Weights of a small GPT-style language model, trained from scratch on English Wikipedia.
Size: width 384, MLP 1024 SwiGLU, vocabulary 15103, 36.4M parameters.
Architecture: rotary positions, no biases in attention or MLP, untied embeddings, normalized queries and keys.
Training: a variant of SOAP for these matrices, 574M tokens, 4377 steps.
Each number is 500 + 25 x the weight over the matrix's rms, rounded and kept within 0 to 999. Layers, rows and columns count from 0. Numbers have three digits each.

# layer 11 MLP up, 1024x384, rms 0.296, rows 961-983, columns 96-191
485467534502514473517515511480503542504512503480520517513489513517522482480502486470512497470473477526482467501515517502501475552491485512477475460516500534570505494513479495530480541494484512513499577503490543450488467504526468532496507488467517500525531500504498541472462499472497518490
464482417484540520534531549540487486494505509506510547485499531501494506490474482472463493520492500509492470503503541496500497478511464485472484529517467529519504520465484501499501533494532474484505521493520541485440444525472505504486484564462490510488421531487510482488502525516543515485
483486523487509511459506455484495508504509504510529435480458463474492535471474501499504479494491528505486514520520524468532523501508497531496480499506474525503426486489483445471486506494566456519504544529511457553528469470527475521512486555522513501428452554469511512499526507505461513492
509472502548501461511531505515461519505496502510505477511538508512512492520514465497498483496534486495513478496486510511485527524432479493482495510483535500528507564495507513514496502510510485505522506525463504479518474500530461481496511509466508534524477480489435482489485478480492510498
503551456486492518505480528526524514472493501465483500511509479459436459537493522499536485497479531531498463498472486529526480526492510505431477493511517462472487465485548480492495511459492541533520505512499506506545500504477454510518503505579458525525479514455512468523489491527472540501
510484521510500494537530515509490492454516497500501478446498503499515518463487505505501504452516490545538526513491515452540518527458520499466491525542499486489490465466492490506503509457542542477498520497521518490528508510564481546492523457519482459477447458504510524514483487480512474494
490497534523518513462508484535567485478508507490461543469512480473479472494551501484441492515500457506515514514484498493494524489514489530513474452496530495549523475491491512455472483489511501508484525474494505513519503518444531483521501511492507521462498461500506520473486507507462496520
522512504488481552481491559476502521501445504516517455539507502496513466492485504466512521509550468489488492489502448502508494473503527498515523507523500502487538512470515495488444499483490516458488486462503507553472503487536526539475435515560484533472472508535495526482500509498538519458
475538465528514518469504514487552484478502495485478512546506515480494552532490506532499475533495471523531475495487524506480485511528531477534523495493470497480524540482494503497494498491502475517481502498512489503522478493471521499488514531471505506501499513446492498528469488438480476485
517492506495513463503499496465524523484465422475524555472534476554518544514464540522505511497503489528489521472552531508552504495478502455487498550500550550523477450485492528488492481540472457524526516448486486484494507526514501526500544505519503471527510493502494534503526497543523523485
511445552495484491548531493544505517452469556558521474527498488518499444469423507537456518475504519501541529524454510470505539444524500493484519533479497527475472525475513564502493487449505510470447548509522478472509503504515466499466471529502435472517455549521486459520476505519495483489
500469496504514530508541488566498527516447508537533489531508481506497513527445473492523482498539455459525505507469519499496490484475466477484484498517497530454471450496464539514539509514544500563541502489476488483520519507516521481474531494509529515535485501473462480481496507499506509490
490490533489500468474457462494492506512519491476530469507473505503473470476506496402533520540483473526485524470475529462489565559505546499481485493496437518493516501512507516501533512486536456517494499494530492480514532532512495545518534495481468489471500467509499501477541548517510486500
458462526497511487528520495505456473497530487538499496497519446500520488505480476445464529502509527537493499492503489481509498473469463517495481490474489533483486480535519489478491479441504530452495518479506501538492530535501476497519528510464517487514512455499470512489478517537472495493
492488501512497540520489502504476496490513449481509464475491484456483494540505527493501518498480523502492492502527538527465457483506516527476519479477486466463486562519562534508513510490520529522529449492497525517513512516458496531524524497514472469508534447513519490506521519480524459481
481497504489502504525527535517491508532482519489505459503459486466516526493501466526463527466534519522483482502516473495469539505552463490474489470481499472488494537453497493491507534439483499533493511514529486526478510532470491473492514506511458458530489509484515508516488484540463499454
517455522528488488497478487491485545474515493478487473453534481492535506452486507469522515528524489514519494488474532478498500525461479504480519474537526482484482514464527496488502495515530492496479509525448502497542506489543495492509536496431499541494520477489468535514517487457508504508
497513481536514487451475454492498531476515508484427498495490520538517552496487494504505482461497536462527537458529484514481509506487488485519499518491477537499496520525489514490554514470484529514516471482517511509528482489535497471568473504552453498510496486496549533541514469480496517514
520492490527582529525520515485559520509481512527532511515544474524512507452520535542514530461500490537505453519534469509522494491529498505488563533506562484520504491516493499444424529489519526484506500496506477508513494474517486483510474476515533504500475460463509526504467500523525532531
517500472475490503493535511520525466493488492481525471541475484500499526544470533526486478461529575484480506490485504464511481477509479498493521480475546489479463533509538462485520507520490445531495429526502506533535523545471528489489498511501487516486471494497474503492505500480482477471
477493498474510506502527514495497559548543525499487510509513477520494485502500506487493504531521467480487516496530504474512531465530481465468510520452495494523483504516508453559525490503480500516537494509519464504551496538501528534498530519515486490511517491477473491498538509504480495483
473504489489510488498501484507514517498514528466512525498453542509472493517475477475517468468589525499493479513482548441567505489470519494515474532498500542501532534483481525530500497538507480492516475512574482522505506524460469508488526477483514523525455495535479497489484475509496480491
486472569480451495436454462528517506467500545468544511508544517495520488497488508505490512499468526489493473498497551489478555479493519502487490481505473474506500463522506458491529491507513463532455506518488473477496506540475491473524517518498511506510461507494479474526533500459468489501
# layer 11 MLP down (transposed), 1024x384, rms 0.279, rows 961-983, columns 96-191
477517526476504543521525458497515510518472514531548526461518493529531486538528512483473540484501519482453531484510512498489507533482507477460484522541472534468477512514492425500517473542458477507529493507516506482499441526516473467485497479488509513495547502487524418550542488489542532489
504483545516453486488498501481520484499459503534510533507486481475505521452489527495517503525472479527496509517508525520474494480493492519477496527478480514529504513517480504496543497499488492488504512559508513496455482511475521500501474517578512492508521504485497514562528496458529511487
525487548512493507519506487507492526497496481466478487485527535494461485511489512463498518500499506511524444553515468498516528498520552470522471539481548509499454495487515492493510495457516499489469526557516516460484526506545477516535507527503493498507480507493475461470525510511509543522
516525462549526509541511486501506542515484485465529501472499503479501530521465544505473500517483459503488489475532474515473494516507528434513512512502509503513524529476503478523511474500509475497483501539518493468518500490477441501480534510493483470474464484461514474542494507482495478521
533519513525517512522519457478513500505531508500546487508469513570450493499495501494467520499498500564524546472481494510493506446499489531484489490496516490539462512507485492515497491526490577494518497506506497531462463477508517498478481540483494518482506520502476540487507501484498492489
487516507462497502497551508534486474495523464488495500515505433518528505516559490495472535495508530490435492462488530515461528466466535474549526514432463490479492486532510511490526541482475503527494520499485505492461497482473547469502523524526504497457518488497552495518495505497460476541
502503547494493473478540508509510458515504490499529478471501533498516523483468479540514460488496476491479517503498497457500524484473497454488485536491505538494538476523473504495488482527498555508493497485474500515485524482462450505477453530541477485488496500511466458469499523512498522485
512499487499459511518508507497478465481485583438526480477491523492499494504510515475489514449478457468515478501538500514491517456500492507505524517512535481576517518500479516525468543516534471450517501502488478507468515522519532474530519516482531472471540510493470476454503513498513493496
523519499556490523503527535500524505492512502495517512530489511488507472494501449535554491483515464541517498487567479544487491479471565529491493490505471497527481536491502521488514507505463515481492498490471509512512502510511470510496493488446463498540530507505486479500508523489484474516
536538431490557521498489478505503533470475512467506529503549490474517567536547535552508577477506521523476536517521465470525544493505481521455536500497519553507502479552482482527494508504500475472477464524519466471516503557447454495468465517522569499480505468532506523563462480479498493522
467539506498516502466508496510501455499480522515503457516468483476497479500457523496498501506513530527569486555507506494514477516483497513496483536491484527457482505516521470487455516516470527496498526495517496477475479494479509496508510517476518447556503517476470520490473493477527522500
475442474493500506500504527525487493502513466519504522529447499478530489489483465534497482487493458501518501523529515479454514539492526493536488491422490526482503488450529504482492486490490521515478493512497483479503476490521519497529523543511507511474523492472470513498526498507544498470
484522485543506453486522493494473532482494518515509479501490482536512486534500502461524495503492546443525474506480478506499507545492556476521518484479574533455466478503498477457509493496531571476510495512520520467445529491505562510513516495542491502473499498484496502467515455474477496514
516526512467498496503460518505521544518483570482543480475510523544527505529538561524535505513476528497470498487513530488548511487514543483524513481514478502519491509525504485513504490496520504513525517534483520512514560479517494487499529502422480470490507488490511519499487486546493508480
468514472473487513492447556525475498460443496505468480478480512460469490494516534473509503532485538499497488545518518529542534540499509465500515517488508474498477528503494531451509499498562551484485489511495535520526549486492478507517483507505506492486506490489498565489531501468554482505
531521503448462489464499518495480491520495510489507480527511526474518519500526489501536539465443547501480507478487495479486516465465471481514471489530523518505517530473469483470480488502545536488490446530485525530488556485504492554481506461513485484530472532495465505472501490532510523531
510496468511478502528476476506514516466516523500493452481514523502509482503500498544517495466479490529510566476526495516476523507513464505518488494469497536474482539525524561528477472519515485517475499488499532491479470496486524490489491488517510494522494515539494514535483512543468515527
493500505457498486495490470475521488538498513521501475493506512542490525513496516498487436499494526528488514497536504481507528547528491539492498487505481511517484478488544493491517549563460458448521527494484461466498480507520497467484495511484471510495471509518544498471540514507554522502
480495541502506512495478503473512498508498499485502539521536419471546498501463522501483463482521511473460492497543515486509511504443486486523487495497531513447490521497507473507514521508523522491465513477484493468512421481441518510532537497486494530462496490525497503472547496408500512461
552474484523486532444518477468509503504524474462484481531468499506508495545505443454516488495463524506481465495445503451502482493483474510530500532459508522507516503477515504527448439506509485481517480519535550487544486485508509528508477519522490523470485516533467521484490491479486491494
559481498492513500497513464464473543476530516497526521534458517507515486505491446503508536482490497495492502489509521503505490500507497477493422430530475467496532486492484507537532553506522507511507494500511516481522490435503503525478530502497447453474499503488513526522486472549473523505
500509523467490482501537496492506542516440459505492480503499508501457510491492493527533543509524509498506513453477512494544478506535490522493509513484530515472455517483495520515477529519481504497460526467491480494451481509486464513468513470461522492487512445521505467501476543505494523500
524461546509521535483543461497505486454516487498521540507498428491524483436548453507527498512511522458544465478496484525515486544479478495529534539489534505504485450502491530527504485525518501501463458566476503502472499485479497496518515497492517510417573507497485493503526506493485502507
# layer 11 MLP gate, 1024x384, rms 0.273, rows 962-983, columns 96-191
503463523522478515463508488522522508533495488475519519496504500521475493498496525482528515487487494488490477488510455494515464517507526481491523498518501517540486471489489462526485437467503483506481459484521492500512481474495491517474502490528480486519519478520467479468484492503457492484
491527501507529509523486448479516496497536519468526447479497507516513466492534533524535489501472478457532529512495490474525488545486499521579506513511488483476455503543518527543539522458506507530480502473509487491524466513530490485522458470526532497487494512492486483481513543446518451512
525512514503511501508497497466549498508500507479504527496538541489537515514504490520504511533506499557490529522563518506555572518554481494525503490525506489506511517482480519515532463493495515465511540499474467522536476494477487527476538490514532493477499473504501505485531486529467476472
510459481525463497465519512521470497471475475444482510489503489513509494549458494518503471520519487487512531503513510492493476507478436488503519479472479496545499512499548517494509518534495496484489527477474482507524521491513503450440493502526462528484501507520534495498484519484512498473
467491508479502510465511530556531441495516480505476518516513475473460525498495565495504492526553452511465501465492528538517464492471480455510478477483513529464461455482507502482497502508500503488539524464515542502480512473520514497509485492495544484463475506534545458495489457512483482534
525485494521478487442466491540472509486503484540494495510469500523474486496548489454497519487528513467467516517506530477509545498507459539533477480489578546519477520478466499470476497476480505487496484507503458497517481501532474497465547544487510518520521527487532492481464503519523552493
510506509500497445499450499531527513489483500516533501451501479493545486485519490489485497498528509475491451479490474462542508503495487484496509479514455494522476492481492514492492517493505490529507504499534501494495511455508476544550546474510501518465509519517527474492492498516489544496
517527534520463534504494479480503464491499477489479516535481487454451506499466468507481482512488467493521506498560421499471466498471533526536544520510481473527500510444457496476521502484473503458472458487496486492489495501519493499465493510509484499548490475491513481517503505490452506480
495471505514483534462444498523500462502529508520476427542487464511439506548491491493494489491453449496535536508498503502458497510506443500515475497521464465499517489480491540504501474457499500481508548508509447522482493515508534493511492480509497541484559512493528457502486535522532467452
501527485469495501474460558495490500496463456510516491506507519497498529477510468504533513560515468512486469560539510507504484513506453482502484507552524468510507494513501491527480524497516472468519467494487509481519509477478484496504515503487489543510592526491515503516513537468460489488
475539510492490456541509477490488478471530481483511531518523485522451485502475457485524516510496525501538516475499483476498476507470523490479471540525497541482472527487498497503510478485487488507518512460515512544465454538481494502447493509486482504510465521488471479496496489502448504498
502498546542488505495494506486496518530488453519478506491488512485469491493498461485504503503477551474555490496511510484488490528522521491525478484494561533475507490483484473489452491513522479521497500491508491465503471519506492455456504473476464476489502478486519503486519538500554483476
523538465481487516495496488458506518476453480509522493491536552522481470507475491449509505538492489512510525480488501456529496492485488499537502528493510506462541467453507499491487531496512500545477501502511473507512534481510480489481492486489490480473505493479493521495480506508461502545
479470481526462473493482518442511499515505505530519483501471475446512555514536472537470516526485429451452499490478454505497517497524521502507503490504504531515500480473524486546494509518499495491486501511515492499494515459503510488511482485486525540497523527520475480477479527505494494503
486501476466480511513463478481540478490483508465508484504502494472509503534499549460520487518510539537479478509484492503515482474482480500492501498525475513529499445429524475505533520473458470497463546496502488443470483525493505476452474499476524519465491484491527478473520529550533484485
499509480503508502454504476507528493489500475502499459492544508505500480470483502501514537485490498483523545496477548466501529546511520499493516461507529509523496564457514494457501502468533485446501526516489517507504510509524488484520470451460495518541525528485502492522496524557507544478
557527490488456470500457483494449495510484462480529498498500545520477503497491536478469479505491489516514498488526512489457487491466481526458490431536500518478510487479483482507459523486498498517532512486538484501558462483519454512503542552480493467483510509542500481457489556444499497514
493475532525478497479462469520492495465518491522462529528412500488519492477529533465478497561500473498513501506494504540517496522485527451462489489488503486500503505462515547512518546494482469523511522491476527483489495485523491526489541483491471485434482550514468473501458479531512495449
521511529499520478493498503492540518465518501498515562504544515500519538468499511484531481528486529486511499480553516497487487478461514471481465486537462510510490570538499472499501508476509483479536562550511523514525520465493463473489521503488573516497480522498504518439513529484515494501
514512515504499514500495490489518519523509512473495490484500517502523496480526522513513488491456532516470500504480469518486487435468497544492521476490446560521519505460515545495511506494538502510482533521475498451494451447499497511499490472512503535535488513525517526503468487509514517505
507514510501468501479450535513534524511483485470477549508515519510530488446494528497493477514523504515485520508495513480505500494484478484484531509472451511547474460472507521474487501484475510485496458501482455515477487480530507438509515487527507502495506479509455474515460494521511455538
471470514512459477483496447496495532452502496535505559501480500488527492492502484487502490496482481472498506482506571472505532500490486527500538541505495486500505465484497472515508526492525487495491490547480497513465514519457502509474501491491529475498482516561492517481520539518465510530